{
  "n_layer": 17,
  "d_model": 128,
  "n_head": 4,
  "n_kv_head": 4,
  "head_dim": 64,
  "d_mlp": 320,
  "vocab_size": 23234,
  "activation": "swiglu",
  "norm": "rmsnorm",
  "norm_place": "pre",
  "norm_eps": 1e-05,
  "positions": "rope",
  "rope_base": 10000.0,
  "rope_fraction": 0.75,
  "qk_norm": false,
  "attn_scale": 0.125,
  "bias": "none",
  "tie_embeddings": true,
  "parallel_block": true,
  "init": "normal",
  "init_std_qkv": 0.0518,
  "init_std_o": 0.0,
  "init_std_up": 0.0518,
  "init_std_down": 0.0,
  "optimizer": "soap_variant",
  "lr": 0.00743,
  "lr_mult_qkv": 0.5,
  "beta1": 0.95,
  "beta2": 0.99,
  "lr_head": 0.0169,
  "grad_clip": 2.0,
  "warmup_steps": 200,
  "schedule": "wsd",
  "decay_fraction": 1.0,
  "decay_shape": "pow",
  "final_lr_fraction": 0.05,
  "batch_tokens": 131072,
  "seq_len": 128,
  "doc_mask": true,
  "train_tokens": 435300000,
  "steps": 3322,
  "dataset": "wikipedia_en"
}
Each number is 500 + 25 x the weight over the matrix's rms, rounded and kept within 0 to 999. Layers, rows and columns count from 0. Numbers have three digits each.

# layer 11 MLP down (transposed), 320x128, rms 0.124, rows 219-255, columns 0-127
524450481498516505513519530532523511495523523510512481535508520509496519523486493498488507505501525496477472517478494501531491496517508520530481512499484476484435510521517478506525514485543458513471505485518546504464496512529525509550533548546423509505501465503493495473510520513535480476453514468471476496531522477527530519561550506543493486505479541533462535513530454537520531510534
488493488506492517498517490542497518559529529485529477502512484491500481491513547507510494508487467486530511458489515474502491501514513527472513476541493491516508480494529473518560463493531467511499482479457476495491511512482495510461494529485509526475488518535518459477486545526500456521549461507494498523547530490482506507532475476540505477532468509473505473488488496559520520514503
483521444528502520469526490489486494543512513522515509482509512484518490472500521496494469506489456539473507510480501543504524520508490476475517559517520454497519524505510468493504514550494477506495477497450485490530469534508522508470480471509549471520501487491463479537485461495482547475469511516489542529493518524468495470541509462508468473489527466544526532554481509506493499519540
512529548540498540500521498519503478482518490475523518471487487471473475510488536481490496438508482501503486528522467516489495533533551526518475461537514558483465483480459524528567521517532483522519529467459519458517501517506505515503467529527486462520526514504515539490521509537545502482503492493525505504493464525478507468463492492531520501517514515504456511483482492533521516507497
502510496471475469492474472519531525548449472483498515537532504502530531508502503527479480468469472515494473515487542488497498503540503483503535509452529480497484524470507502488493472520462517537478501503530483490520456525500495491518512504506473518480521467462474498516492485492441499529514515495462521523503505448500476477505484506507510506514503501499481467529489497462480494504459
500525473489492452494513510467506463512496474504456497520540499539515508510498539501475541486511478490489514507487545525514489540490517528498514486447481490478505496475512538482518488514491511521467495492498501506544465471452482518500500486489531477506463435525490497576483520500497500478471491479490484457503520484510492514481510522534463523493506478562487522494527488452494511487521
524521526483522505516538487526522503500502501538471489507507454485512552482506441476490481499511471509464540467517516468455514517488496486519503470504499474505495517555487488493551528482491511508541488464476519519501547480446519497464518489504501498487506491493459485548513518511498511513519510494502472495485520524500492506533509539489446514503536519506468526559501494480551504541501
512514517504526490512456529485494497473504487494507527517536513484477511543507518535472514503499538521473503471534510470485520509494523491483479501515503501500460540489504470488510474513481546460506516497517470534508530523505513523506447499480514493497516487471504494475499470487525504486459490515486514511487529503480515533528516502464504526459517501443507469483496473491530475475535
485519476491455481502527508509503537472501488548510502486499517474487505466552478519522462509519483537457497513455526477500521497477460468484458518491514534504535470568432524504518529534498477485513522488516575504478475537482458494515464484473519502524513537545494510559486496475512497483530540507472522488509550506497471516499491517537476513514493473525490502507483492474490490519475
459494512462474465500556479465508517490514541517504478522469511466492493499524535507465511472449506494500444495493491527510506500513495518521502502515436496554514517535507484490520529477477496478475539535484475481487496495522511473569501515482497525531470519538490507513469515504490486417511484485464521490514516508550496524491533466530593508528531495473529486507510469529460522491509
475532474522481512460479483508465532584497517509493541480510531505527483492483491508513526520530489479497501472483493540507507536481497491534502477482496460527537510499499504461506460534494504506469483444510500520507477490525534526488526466487501507478484486492464534530507488485500512521537490485529485481541533509492487478503534473497507533498453478513490516560531487481458481533508
521523482533490476511506502526490536536492510512479510464503483477490474505488477493503470475475504506495463541491511501500462482476486489481536480491521518519514465480495473508499490447502511458522539492507473470497497478477510517500510543531508522500504557467515514476488471471496463481515524534525520492461546534475511542501511514519509486482500462505526505482488523459451496506515
511508527530508518521487499490511462538504514522523499470507517520458478519486479537502516520536481488545528512511484501539480506479485508450510518530497485503508492528474487477489490467451500523496511498487501512559492467476544496490528537502530491493522480526469502506482495528499515493508513470480483523464512428516477481484495523495487479513466496523533509528501530495486500474440
505525496512483476466503486523510531516530502524472523520489505484498458491519520493488557509523509524550518534541504510489548505533517525528506481485522511529517481485535537476531511510503515526457519492476523452517462507504469509459516507522510491522496518468507499482524468504502480525529488482479475525487502458503520518462532447492505468491489466502449501508537507523518531500503
513494443488515502527523525487476499505470515493472477519482450550520537490510487537508529475492518505440494487545507503539485508500479484479495494513491517488513487488485470544474486503486435489515538512514478489525504513506462526537485492513509500508491412522525480535478510516508442481489514523489490484514500483444496473464494519502469495497505481523482508521512496498516537495504
536493469485534498493521483464512512500493511498463473515513553529532511568492475486450485493465479474493532457507522473531487491487518485497450474520494499539527499444483506489539511506493476572491471530523469489493494518501473496495493482497513520478457470482503517456472504497520490526504465520476495479505517526503504529494554483501464502463503476502477506468498507484525494463507
480500494471518537525519465511483542515497490545479497502465539491467535507528512508439521484486482515454487497505471500490503548490495495455495493504477509538504523475489535503504468484541489517526470537489476469525488537490519534504490525454498454527551522498507504482547462455523545521502505470469495465522501477523510515483494451507514510473474513508490503539477515499539549525536
473478531482557475490495487493541497494496512513541490491470511482514464534508529502510511517469505524464508482512495526516513483519506500491490469472500500501498527479535518499475451534530515506463517493483503526521489490490492469526508493461493456476528506521562477489497564477459474499491487511501525512555512478497476487520514523525476495510469458499509520497480501545470480521519
517478498494463508514541479512474479463474487522528501513501492486490512520501495497496515533499457490517513484503524481520500538500496498506444488473536473481555511505509487486480481479512535468513497510488493510513505514468481510521463514476561515497499510504467546506503454485485468503487539482502551548498513500431501514506534563512522508506512463496488529489509494511505516500505
463479472491537508502495525514521539488515550460512529534528498495481466547482539517510472529519501483510499502498490546561532535493506494489491475450470475550480511543521536491515542454524499477485489505527505487463471496541499534469507477495535475527470537491512514458496498533470513515505480536534485516483509493485510475536463544506528546522475495494494490517505534489500491544523
494497482545466478526516498489541485561525463492516482510575503508517459515504482510513439474537478489534472476445501550540503531540473481534482478508514526488495515535539456536495507453537540497534538451517526488456530523510486510484499530505526587476492505517511515481516518545494460538499513501492508508490483487544495523458491497484524522537499507443453509522491509482482478481534
524526506493497511510500513523462456490493468513488514515489500519525539488506536450481502489481465483497513512522497492523489482503486483471514504512516484509499483507500512482437504505485538536519541491487473523485467486509550540489459561518480495562486485467492456438548510491483521530475503517508533525472510522460481466522470469503492504505480472462502510494498530520531491498504
524514516503494496507499504531488465494512498542486484519535532480499527469490521486451513535496521483448542486516476502543510523518498511534510526472517462523486528495477477501487503479527528514511509509503479540518506503508501519496483519468509509541557490518502528555532492505466490477480520494511498518485468498517499515499510513476453444478486494501486488510517549506473528511478
507473519465536451490514475447502486515535533524486514449477510504490519478509519495531521460458487550501495500484513485505512501502515529520509512473471465507517476493532474536548503479484429466482487498510500477541459473472490513497514485486536486546452477497510509474525510482486477476526527467517501487446503533480507458504447572511497507463490451494516478481487501508506503508497
525460467570516546470509491508519460529507486520480507496490488481492523536508488454460483519498510473496478479455509501508487517511518499509530476519537541532479514487548594512500528515469505512542538506470447522505521491485497450488516505500513533507511502499457498471452486518517534467483500472485482527501471495497500504525535459514502490493478531522507466505523481512481509527497
521506510496557520493469508527472497515536493510499448497536454450490540509548521500539503541554513487520507519512541479501456515513529501541476513496497477476471499496495494560448515505522449489478489528474512472516518462470452505510494514533476477545493533491491489510475536516532495462451524487481530518485500451510525455506526482506507487543484488504501527507510474534502520508472
516469468507518492497503491510488498473509478527498436528532485471533551518501559513493538486488459494491554488482512510455493536539504491508515498470520472497530514512432487520489506496526465418517474496513485506451478504460488497433488521491530474531482489488519562493503509464536523490482528511522501526477495502523514484488493529546506446487501504492518499503517472488465510490483
486520514492510479481477518525501506471470511521513518503516475509515502517504511472478458513470529477509534523511503576560517468507508508503500513471510516472529508512525546473493533480519570573483525497529499495512450510469477518537525530529488519486482527500497487507505478526531499492500520495501525527526473511457529532495522476476472538528489520475493517516514491510530497501485
522526459499457515502487528488510529561476524500531515475476512481483484497515514483478453505486491525508520504481552545490537528492522495539537514503444495556516484499439533484536476468487476451471535501493485500507466481509494479493523475507469481536523515510495488521517430468492512475496508497511513507476505512479501505472500516519503464515471484482509480517496518500472472524513
512492506501486503498494493496515513502546491515474520528496540524495452499497462514487538496453498497505511466546469456483474499457505470467502485476522507459506492448511488511497476504483518515475513525517477479514524476483499525506489515452475474530482498528518498531490534524488476546528501513500511534521462564505544509482543485489458462511473522526454494533463503505499506505507
453505516475522473481544452479509514507494511474489489507559509544506447496488512536499542448504514535521513452508546495500525514494460504531542478534466490498516507515486495500438533494487517493512480468485484486484481472540517499527479515494476551494498506462436485545502479501448499510482511478492517471528471491535498502482546509477530516502510471459504507489480534487505454473497
516486515472513491493527447492505490470517485560515523546477490501514536523513494503491524451527503494500492521554513510474533497559507457502438514493538512472487503504494487553481488467485486458509473554518553463448486493488535462534498513527506472513480512524507501516504483521489534501582527514499495493483500497466513509480499540475528518467518468498491523523519495519483499514450
505483503509496460526516473491483499449514487511503537456516485515515522553554529494486524481519490480462477528512535508494501533520519498487537508514469526452474507480460496466463488485480481469523489507491486519444525486497517488494460515508514491476499514527494517555532515520516479496483460489498518519500461502487479490492507493534490487525467477532520490495518498493477498460503
445480476482500460516524518528452467530474494508486477508511491495497544486482515508524493514512511521490523560529457552525522474514510504506497496550545506506494516507465526518513463494501558507544526530525530565499487486411524459542495467488457474518493460514508484504571467510531517470516478461510479542482508462490480470510491498496513519504567495488517486510513502512481502468477
539481484484499481491452494519502496519516470492514567502492455547495476486492475522480478518511487507517533537481534497481500497463476497520515490551536498506481446516476494493485436535480477457492458529503479481482495523520533536457541549506490495515491505502469542462481464546539475481511523503478482546513518484531469494515482509533472554480493540485468500470563519433509522508503
524490512539510520457502449476498469469528515449483498489529527536479505531511522518522465518482472509500463534490484451505476463514509502501471508475476509479491518479537539512467484454492488506475490491461458536479484486532550566536462496489528471461475496517533503530507480507446464513497490476482514513503522544509493469513531487504513507513463484482474525492498499499491519534480
500482481514504482517481501517544509503480578517469480486541519590508493488508518491464482485479455484532501515474521473448567521453505483521510519532457560508497510498499515490526513515474503510455503505464497463492512516490484512472489501502458492491499495493482521464475507505519478520502519522461494485527542474507491570509483483518484522513497503480551496528518513482504510496492
# layer 11 MLP gate, 320x128, rms 0.14, rows 220-255, columns 0-127
531478498485495484477461477477482489499500495469501502513465530478527503467488472500511471523543504516484484490506518531507484474475474486486465485494473516437497473542537478482471518515506488520471489498502539501502522500486501472521469487475546504486497524471460495509508484475523528474510487486498508511454509452475438455507478517467497503557483483537502512495503513485516476505475
554458492499494529552488490525488503480473469493498514547502479497487499506508522536485510471493473483487458510508518490513473481497531511504534472463474514520514477511520481481487521435492488490486501521473526482516534502422486480518543535463530521510508504521492491445464528471498479523532481497459488498472508527475489543528537498533485505474528494524515512496483539479507495500492
527514531515498500503455485466514537544497471490551450462475496503495505515469500523529487486490459510514481488454548523515508523479532497465528489475545502511483463488478520513493461467492467489547512504563488496513472490532490522520479505497527480520501483518475518498506487523544447468518474514529518483485473544515510494511437438545489502485525506531495508521496485491466512492549
510485531529468521520524527513468510517473477525529530468501484502477448510503517484518516471520542490517442472457519536448448507455495505515456497505508483491504491527511517520509480524550521500449538476478497528538509510526510509506508506506473522527519514494502501507497533487496541500559502462526526506500520504506480483493496507520494488500535490475496546515473503458535497466530
507520491497539494502486468498460518532521504469549521519484490495466470481482494509490466515493511515516497485483491528482517496505472517481475516515515538497534536555510478473478486482540489496501523541476485515465551475482480513539504492464466480480538503484510500468484497507525481462505530490487499476499532489506525510519466518451517520485467525481471470513508491528520492524480
515531492505565490501467506489507522505515454499486462522487491481486457528462470479482526509486482518492494500480512480496498494521488520486518506510495502511528529516522461487533468508520461554518511465475518456508544492538490531458556551512542508500511483494536504487491489488542445475537512482482519522487541531518505472522511492518465520484500490542515497487486537513500509504498
497488466492545473539498527509489475505507503493531480506502479490492507498515500501528463481450506483531469468514529494484478531452486522469493488489498533516501473498522526524511484488476496512489504517468495515502479538496492485527466505515513533497484536521516533522511455504474480486478462493514515486454510475496497486519473503521468508500440526505440515506490530527486537455484
504491499470518470521481511488456501522473528470523490518478508483540470500496533503490504482462478511518469515488499512495438488484509528471532469499461523526525519478490478496496488527493461479498491510448541514509555494529531556515502509480489517507524484496506506472505506506521484493510488530487455463507477481537482471478423527475468500523551522507500469468495510489537538467465
445512505440484543504517545524516481525477506501539512496516516512511498513470516520501542555519499522512464509484501518493498525490533481480442507514504505509528479467471454482510449533542509525469471498429520507513493484555489468458512484542494483487511491480496488496478505509506519490507506517471449502473481505490525513487508452505508477482521472531474539471481571497530497465482
517506492495512508480443535501478499524523488511479511483494524516532479498512524496502536514510491494485494463520475498522494495497478511509486494514508494497533508481511506473499463498488498517502487456511504512498511514496512509502503483490464486465520516509545492524516540494481536520510466504516504505507535523541475485533496490478502553505526494522479532514526472514467473487488
510520467565506522498471524483498495525508517515506485493469506517438502463518556505517484489519450502535510491512499468525504532495497452515453513512503499483537492495513507475457461504523484494444508466489490485498492495518528496528512480473520465544488495505495469495521519481511544436500513526499513515490500510516443479553507483518491489507542524483465468508501524461522491515526
498479542516471479480497486487486552534495481515520508474461503472478468489502528518484478540529473475489483480482527485532492474498471528459507536506517477496492513464478484473536470500477459518477507493491519496502500471455520486530525545489510501513527492516486497514495504474516489460468498462499511522507468430511490513489498518520495504509478536532512490496469485501544522499481
498481512492483514548540484522474506514523463514495496519525501436499509494476514486542529537498487522507492487514525490528464485465498437489504544544477528535510490528538490461495451528494492520478481462459472514522477475514484503446533533500491515480500477489512521478509550502471508540535496471477499536506514477484512558522496487497437478490523499448502554500490512524500490489475
458460478513499523504471464474530523492500512462519438518501506492521489531497529492515494485508497471469481510487549469554478532525521512478508503466500494478484516468504465507500554505508485481468523495477475513489513460500455539524523516528550521550497488515506486510504465508484492511508486479503455492497475458442484526486449514504481505522542505506491514484531498503529492513487
509479454520482501502480508496506495511479520502480487475485538511504497495450484504482501502503486524490466505533484507475506566452507503479499487502519477497514457504506505503505512513477511512434517523529506482565461464452533501508532487482459530544486486514572514490476493502545498469509483500511512444523499524514458508500471515509515482486481496563460533490515483495490474529523
496497485484494517499540474472492485546539513482504530508508502526542492497496490515500540453494494474519445515476512522488498496441549516506530476522474504488475479506498514487534475464472500513474479465513530540516477517500524538451535506484511487474444486520545438523509505489497518541523520501479511499512552488514498519526506504514505496472499508538506509467491455494507493502497
476510478517470494503489488513474518496510489501446492489488526543528501473484520511485465446592521488479498519466512506522455484463510493529459519541501464502484460474499481447511477471467490526506509469497458448495538542516496510509470511543505473542505515500460484490483481508552538559507511533468456488505487509496491514488503529502485465488521490519490507488498485462483488490495
482507503526512517516500514495521508524530491515531447500518526518505438447482466487493465508508444517483483510501535515536462555467527495517512502490504511488518459500522518457513463494514524502484503543489473484484525494469501478513522556483474539497495489530478523504489505533489498497546502497505487494497518509523535501511498545527552481476505516482482522489488503469491511506522
482523503496497507488471493512532508494449513482488465479500495510520503495470519489486506460505486542442498474485526512504473495490535497489508506528501496434561494454460508490502490501500489497512527485492527498515464483491504498494521518478445474497522465504509504520493560527521462482506473461530500489479510509527524532477523480454531482473502508499480502487492505515494449532458
499512471501523474451546512544467504506492474511441485545526502511516485506502533502484532526513512478537491464492551495491492529475488513533529493543547539503504544556523516493474509479534486512487513504457485483526523460442485499480481530502466536514522520499503483476514464521476482512541489505527506521479502505427497475488481571515476473497564466513519517495503479517476521514499
468499482498503542519516505527504523491503532477487490485520472511521495541496472515500545492528461491473507507497512476508456508432517518490469485483499450487485468461499470503540508507476500517498501522499537497522488502482452473518485475556509485467520504474524512482481474485492491484510511530459485519437472455491507531468510492500530471492522526522520486527481564443497484514472
481512488477489488504499484470504489543454494500513488506494533516533477498480481503526522507523514506535474525484547499473483489507460492487500516516514522474537488507508524550516564509504512470489478515523528477528508501503521452509467493466512516517515560491476454472491463511488458536512486515448492504504506470493517509506514483489488507496516509504512502525508460492523517546489
511514529478533453495502496430523505557497483548502517467445513488516497491474491503541516444447491515517459495510474483472479526503503553481493512472520459465498481527509462530523529480474484528453501527504473459563495485482504500501529517502527498526568495475508477494540507508491522516494515500488490518509508490495500482526478540492440493460491453547493430494495537499522521529490
500536465492495583476496477506460479539542514519518498486546467501544472494491505444437473487500456496532498493501526520506517538471498512495509536531488513505479506513503519478505482499489488499518497508494481518515527492514505462523487523510521548456500489492489474472437490541482550514512479524439513467478485556493483524507481519534510527521494485512475492473548530522499506474505
477498537496514492537520496545474510515501507516491484492470489522522517507530501521522493517516526516520452488498516501483486518454507472472511469530475508522464523531498541487496515487511476507536481478515481504488514501512498509522472534492489508480480506536483488452460490514544489480459520485481507489480466467477500545520534470472475522540491494483469515543465509465502472498474
478541494535547528534489505511460509480509511450507508506483474483488487485521502523518469533497495516556476514533498524505497449506497486459488446462520521499486499507518494538534489444522523537480497510457490468540500490537485491493526498495550471518508490552488473488490483521490464512486491489499503512520486523500456510477432468452479524511497487497455464478481506507528515501487
507506485481524530506481468489459463502501502485523468486533467492542506494499557531502530465518495507487461515497463513511554507483469506516528518497500528514480490496504483465511463473519480527468534542471555540511478500509531483494509536449464486495505515470534478448524538496497491496466524485494524488503467472469516488509533442496494468500521501544499541479492500531504508502546
474510473495508521488481534524496510526508479420519540474550518505502506455506540496534544479518469516531485497512518501471488474521495487505506480482449506504514477534462507498487484456563519490476497528508498511504529497482495483528513505469544463513502502498477513541505465464498499467523484455471507446464465511482512513479515450505527505482492531494469498502537502487518454509486
496534486501520493518484453494507497545509478485534530488484515493509506538549462472509519543505505505470438501454526521520525503450503501508502471471463457481506471521586469512496429505532510487504556476502505497545520473488436520488472556529491521493491493494496513490513526482521496507513492506472491479494495460521505500494499490491505517496505509520495524502516525457492489503494
471514522488518479539528505485456502497487546505521475481496511467488506481513518495500477552513510509477465482512500471496522484497492528477481534512537511503561537499447501529539469453511479484486518519508498507492484451561544504526516486503477499519514491470500503504467500518466502513485485556517497508445506501456492456489413504523517493478480530494509507460471516478503493492505
451496506499481482483507472519549472478520514490481494465523466529471490503492503450501466495442506478466449481514517520495504517440489486501520474510514498552529496514525493464486480490505500478492511514500468487508512486451489471492540468475500506458521484496480496477491491494457496481548521486488538498514500511479475490534458504544537455482451489489513493465506498471527499465527
525475484505512496542464462461461513530462501482518517482474520517513502472485514477524481505538472493492501504462518463531516493531516478544498517545512513483492488516499496444489528492484519517470502501516497488500535489498496483487503471508542500508518490486490495514497527475502468504513495481524497478495507444532526465500502461534483531500522507528496507490518492507477489483494
460482496490541456513474530521494505517473524507490491462517529477539528529511527535533534518520517528518439509513509477527503508452511511496505505543533499504521469506473467540468520478484494532511502478490503500505480487511492486459523468485562480488537530493496480515492527538496495475514502478467455462475516513484527499531543473507483512466504438497507534471502464486536515507505
538496525489486493473468450481513450507508475472523541465492460463495479525464529489449503494529496462510529490519501509460475476500491507507541484498527468489533487514520475535466458472513519483473435501476500502473492535517523502530536546479464484527504496488489490513509489544485469445472503512506475511517532474481512559551485554480502495496494517492435476503537485481524538510494
465491543500502462506513548585513516500459478521536530454488511478518511514490556488492488453555497485489495463473541492514462438460482541536521531539494547495435497501506488517506471500480528482476469506520456555496457506461493501475487545534461480480507491508494450484512530500500464494527482500489553500525474510486486542530511475513485474520467474523495491480495510436461509479497
483510562493486476485487506488513518502539476487493526498493490490499473477507490507498501513517467495522498493519510480530477464534497514503452504509478490501470524502541496525481510486523470527537484485542500524486466456514526510474470495494515458524512461532532484489441501460505525490488492460483480497482492543521516460556493543485515475500455502531483503496486491491508502502512
# layer 11 MLP up, 320x128, rms 0.144, rows 220-255, columns 0-127
500502468491478499511489469506487483530504481492517450510473487530507531490476550489473497492500519463473516498463495474483514524506512481495511493509517490481525481461467488483495534501470510543496486507525514487461438512521501468491508467499407509500501497546511571532481498494491548448495462495520502478468465496482516518511512550483534539498491503463497484496534518489522487505531
498534514527531508482542576504479450534495487528494483504527473512522480492513496579495429500483514483505529492475545470515548505519522492510502466516555479477511497486529528500514504467517551508508482478493485504522504450504513529515515463510539466513494570512492499498496514527447491491520499525466523540520502517483550490556495490499476509480488514535506484512512478477543534505446
495483523476513544424470490462492533511491503524513484509478517558481522510537524560504495489491467458512511512488516523476518519466501528524515527488487469515494511513463498450449497522497473506554502509529491501490532497470511523536535485471514498472482498509517485479499482514488486476485471451468474541502473519512522533546488536525506454522495495487500495528540461517495501503562
525476497514483479506465468472492490527519488491537541490457505488484534479520487539494528502492484489462509508472464511503480536503538499498447482488467481471510465469511493519468463516494505489446498478530524497492516509509517487478481509471486527499483489545483509495485483495465493497539453488520524508499547536492520501509467474482475493507486456487541531513500483490490508497542
496528479520510521512482536520481512491469479473506460499505521468450470493473509496473519492491473486491512483520467510477550497504503509498512489508515492501470496563530471497533519494481542523499510488494496535488510503533489480490470487484473518482501517509470533512486454501479471450482534512457501525526491517508519468511504486460521514494486549514489473543467502500524462507531
495478501533492521527456486471470488530458553497450492538509500472490470517524488513522507497524458493512512477481493474439457459445495521499530504507487507455486513504519464536514472508545511479496477498508510460520531491492511492485452462544546496511519498477501518522481466540484520490470517455542471517544495490509491484512534522478515496512480494468527506526521498499556497472462
467515494544479551518536504523451503529491466500511449489483506517500518513468504476514471481484526463537491529524500573578485489480553486539485508512473501492500498490502544519498527522510492495461482511507487486469495461517519506527528498510493503523497503544461505488503519501494456521545520518481496474490496470473481479516515452516533491567520467538485500491524502495500535518482
475538483482517465513513481507472524519525491557506491519489499448510519472554520489546468485460447486489498539502505508545481525494507478536496494455422465517526501529487544493489501563517500503474493477489514522523503503496462537500495515495452473478501467499483515489479478507516513522512516475479491464510484499468514503497463558506504498497524517515479502475486463517493488491466
505486537493491486449522508500470488466523522487491487483517483486476503489492521530532465470452526475486470494490475470467483517505524475456511483521477515546548526463490501501503516480504485519522531499499491452465499458517539515498463483509507481478476499487485459483497468496470516515483474457483511497476495557510496483491552429492489511517525525470478432472499492534460503474522
514471543513489502500520530491540497486485459503513518537522507489496497481524556545504491499501495505485514511485485528518476471480465518425500516492497514506493504480500518524472530480512482526504509503486515463523524528488453462542527508512506512512523485529547467522485525520476518516471507459465514521454518488543485549542524491535505501512530514499528509500451521507498511510496
509480500450509512525490485488499565537512501544498497546473509510488515526517482457496484522517516507491475519465500513469535512490517500501487485517525474550487520474524511487506481510498470477508515545508464497503498559477505522454475507497500494465478482500487493507550515541518445523477502488438510489519497512517507518493554503497526536470438531522490535469504534484488501483473
536483501470500463503468550475455519443481507455435540496500466483471523509513527505484522514497521526499494502486522493484489487530550496489506501508464520454464491501493457498519520522466504504542539532489472502461468518480490492466521486538435487492525502513495497447499502469508534491506493505533501501496497469580528459498490498503495493509525488478488471509537514475504495498535
501494526512492493460526519508454475505504502466489491499515493473501507498502577504493504516510508496492475445461521514521512521459468501490456487509530501475485495460486486505528514496516520494486459471497536496506535484507479506547505461503468516500484502520458487542488492475520507518485503459453503491468493500488487513550521498517484437523494473478506484521478503525511522498489
490504506521519490534505513463489499466517498522501507533498515510515475526471475516469522508513460464501496480516467480507580515493526520482534544505479522555508485524490446538498515530463491482515504511453529513508497481492506499514465486520522475534489510469467514429469476466524528473531488529475486467486484550503501493464496495519525485459498491465491491470461491491478516501497
507474491489531513529483529512508496453494465488508541518516476447482450444497507465561517512514474509506478485522476453456513520506464514479496530504491521511457483508496500534473479493507490510493505523498524540497529497496498530511506506524455488492554508511475497515467513519507519472518477532499507484550496485492530510565441535533500547522465500512496479530470479471454473477536
473514506503527467504508507513506542510512497521461538499479517507494472508538462492540541493470518507476528468485480501469470494474533503485481509562472463487502486480566500547496511480504446521502472462508495493475507508489517549531485498481481510527484514518484418497529513475463514485510466505534507478546548483471488494486548518451495489510488501493509493532474495487518492477485
536499500481468515460500495507475452479516464497468536484506567491482536461507491452489537488496489472499527543495438484502485514551498502516492488498485529485477491480514447520476488496526477549521516515538535500480507489478473492510498475470511500488502489482476469479480488512509515480505512515489518480494507515503496532495541498522533475520469489466515471509493519517477451493553
452525501489513503524463489515484525462499502524496486494492474528513517463484493478448484545499501508472504493474549478481499491503555468529484493530486487498490504460515491498493477552455505491493474490491512503463524498450489486487497511522493511479504505459512477489486504498452506499528499542514469500531503510493504480553492491495470477524473495475485443522540498523524487479479
501511492510538463525498498548498464535500458552463526507494485491506506494553477517486535491434547476505485505480475495513492471520528528542506474497493504467471467542531486492551487496513512481510508498517518486469469481472514537448483533490504536473493481462491460499506510515482488500529473446539510480486539444548488521537497496506484540493494509531528483522511476479517521487495
495480492535486464528521482470506516504486517513445536534487489532484526510467504517512497550451546510518412538451468526482509484477512473541556508462469468500530502523488464471569545500509489535519455499517526488484513523554531474496486505485527539518478524515491456504516501510490502464530500473463504523502510495461531542467495508503500519527482570505530519473449506497480522518522
504494497484508497518495519452480480501479537510523506507490479505499503508498500554501492486497516516502493486496492534488471513563526484533515510522510516489531467527459524486459531523502529514508500475516500507531514487529476507517544504529541493492509504514496473516532522490466489507486539517501549512510478484545509488478510460491559471508462530498486508493449523531491482516448
505526512473549493483516483498485507453484462491488516511468502499532485498523515534523507506524542522545481493486513492487478484508488500483573505517493534488503495508510481503521497506463543483515473494497530470453495508539467498477495480479529474496469509496491481479523508502479508525520490503526484472527529503518477501529500492557508524513497504478511526506468509540515475518497
514509482453483490559488465508499504504498522531473537518534480497482495558533497516427519507503491521501485471471515509523506507518497494476475508470496495508518433489495509501490496514519497463461492476509493455512526561530513518507557519473533498484512492478530520479468546473521496489500531480512459537464490494521530505519514494529468510487475499495523512481488541499477467490505
522499446524549535504521511559480469474482512521507474508478532510492483516484474519512503488476467483513480516511521467485496460550512460524444517506496478504559513497503493500472504527545515473548506461495531507515493528507507495481488473499526450576516505498454494493461491503537520484545468470489495518525503478482485481516488512481518474490464520500497538521480552435548509454490
489488512502502464506508477482534469481468447498500520423501491501527507505556520509490464460481514497453508475544517471450513466474495519491487501497495552523513496499454491517543471454512517441545496494478475528475510494495541485478473536527485494495520488525519503511462491502496483546528514517508483470502508568514439481479488474535499546525487501444519498476509476492519495507501
469563545483491506461544524546483520529512456485499515441486457479503468502510493485546500452516510508509533488530526485462535529531536545482502449487522505498525497500523529477504492518504488508509523446476504519490517511538504516505500520455471532547514483540480527491479487466498497474506496513475485483467497520472512477480481496517518494525496515489478539494513492522480481465497
514478497509549503466506499548477498499501499507508507501497490487480495465506502504476522523481509483537509501502488520566522472485518492478519525502483542549506509524520502494494523448519508496455523492523504545500505493500507477493504550462498506527496550536524472481519532527476533482524526525516495421504539472485487519490542459466495506498453437483478493504492469513525493508520
540484514444424457476522480519502526486515513500510522511486505505530528514493483474536492503518500533507477512522437433472515523496479541519522466507510532512506494452481489507516498499506454490499481577481510493486490495479485514490499473501506419477502503502498467448516462517438484515499504502505501515510486542534462521499514470498505526544529522510491502485523479454529528529531
464515488489531499489477521507485545538499500437486560452549545499475505501511478501521525495499498495518508516468495525497487499487502530560525491448483494486472479519500577504513482477490467464475490462516527535522505524535472465515504491501461503484495469514428474497505471489502516489492482485497470513473528483483514499524534481504497472455512486523515519550491509477485534539536
459477502548506481475499507553514511452496542475534490478510539532529517475548531509503476479492524512530432506442529512468485482516513488499509544465511527507514527515499513470544533471509502515516487535496542490536541533506507482477535504485495517533506473491442493479483470505484432511515525475559489504529522488500539502518470483545494503459500472486500488474473486466496494520493
513462512520476508517515490500505517503507522478517525515480524484527484463491459531497537470534538501441513481486528485502535510533478507485455515502493514473516509482544469472502520465448480508511445497507512552462523484482492444475474505488494516489540537532503530522484509518486495537499549488481465432505509441534496468531499514498519478495477503465517511511496524536499488534514
509484481535515501451479501461481517526499501490511493488486469509506438523471503491500485512509470511542528482515477515490520474467504490499458508502501463507496513514541535474515491514484501499502509452487510484578497497488472503502525486479446499481507504517479500429488530473474490519498525507513465478500473489482523499519509485483489486447489476462497509507501488469480504554490
498451540500461539463520498494467518508491477488522460504467486485502495476521510539481492489487498528487468460486463487493517518490502495484532519483535513470507494475488469493514486481472474461505511530485463482502480479501505491463497496479499524545491479530534549466529541468477526483498464581428524563476515484517474494508548491497498492498488470473532490502461521507539517477494
523500472505457512487498466530526464462484494510493499492468497474505491554502566568508470467525498530473470514522454505497501509515519546489501529464502523476499482524527495497480515531483475501477511488504538514499493484527494502488545495478478509531503500507539515482527501515479552471482488513476507493504527521452468521523510474507521512515491514480511512475467492501524550479551
505490533489521521525519489490516457486524517501495497504461484517507494555490472512528497494493496491467479546524461471478498475496504465484519476504528491485480489489455506541469462508506513429473481455516487518474482495517498491556497449507518484506499511511498473471483490556494524532446481497448498503531521483476531464493502529485488500503517485470485472512482485507526459506476
467477521487523493521504463486509525483558516514521472468526490550468506530509493501482540475468499526485511550493506449458513475509510499498514496466503517480491493502537519577483474479493517485486507510521515482499455502505528466462485499544511511493541526502534502508501517516487507474479522515494534531484513483543508470501537523524503489487430539529473503481471506485511507491501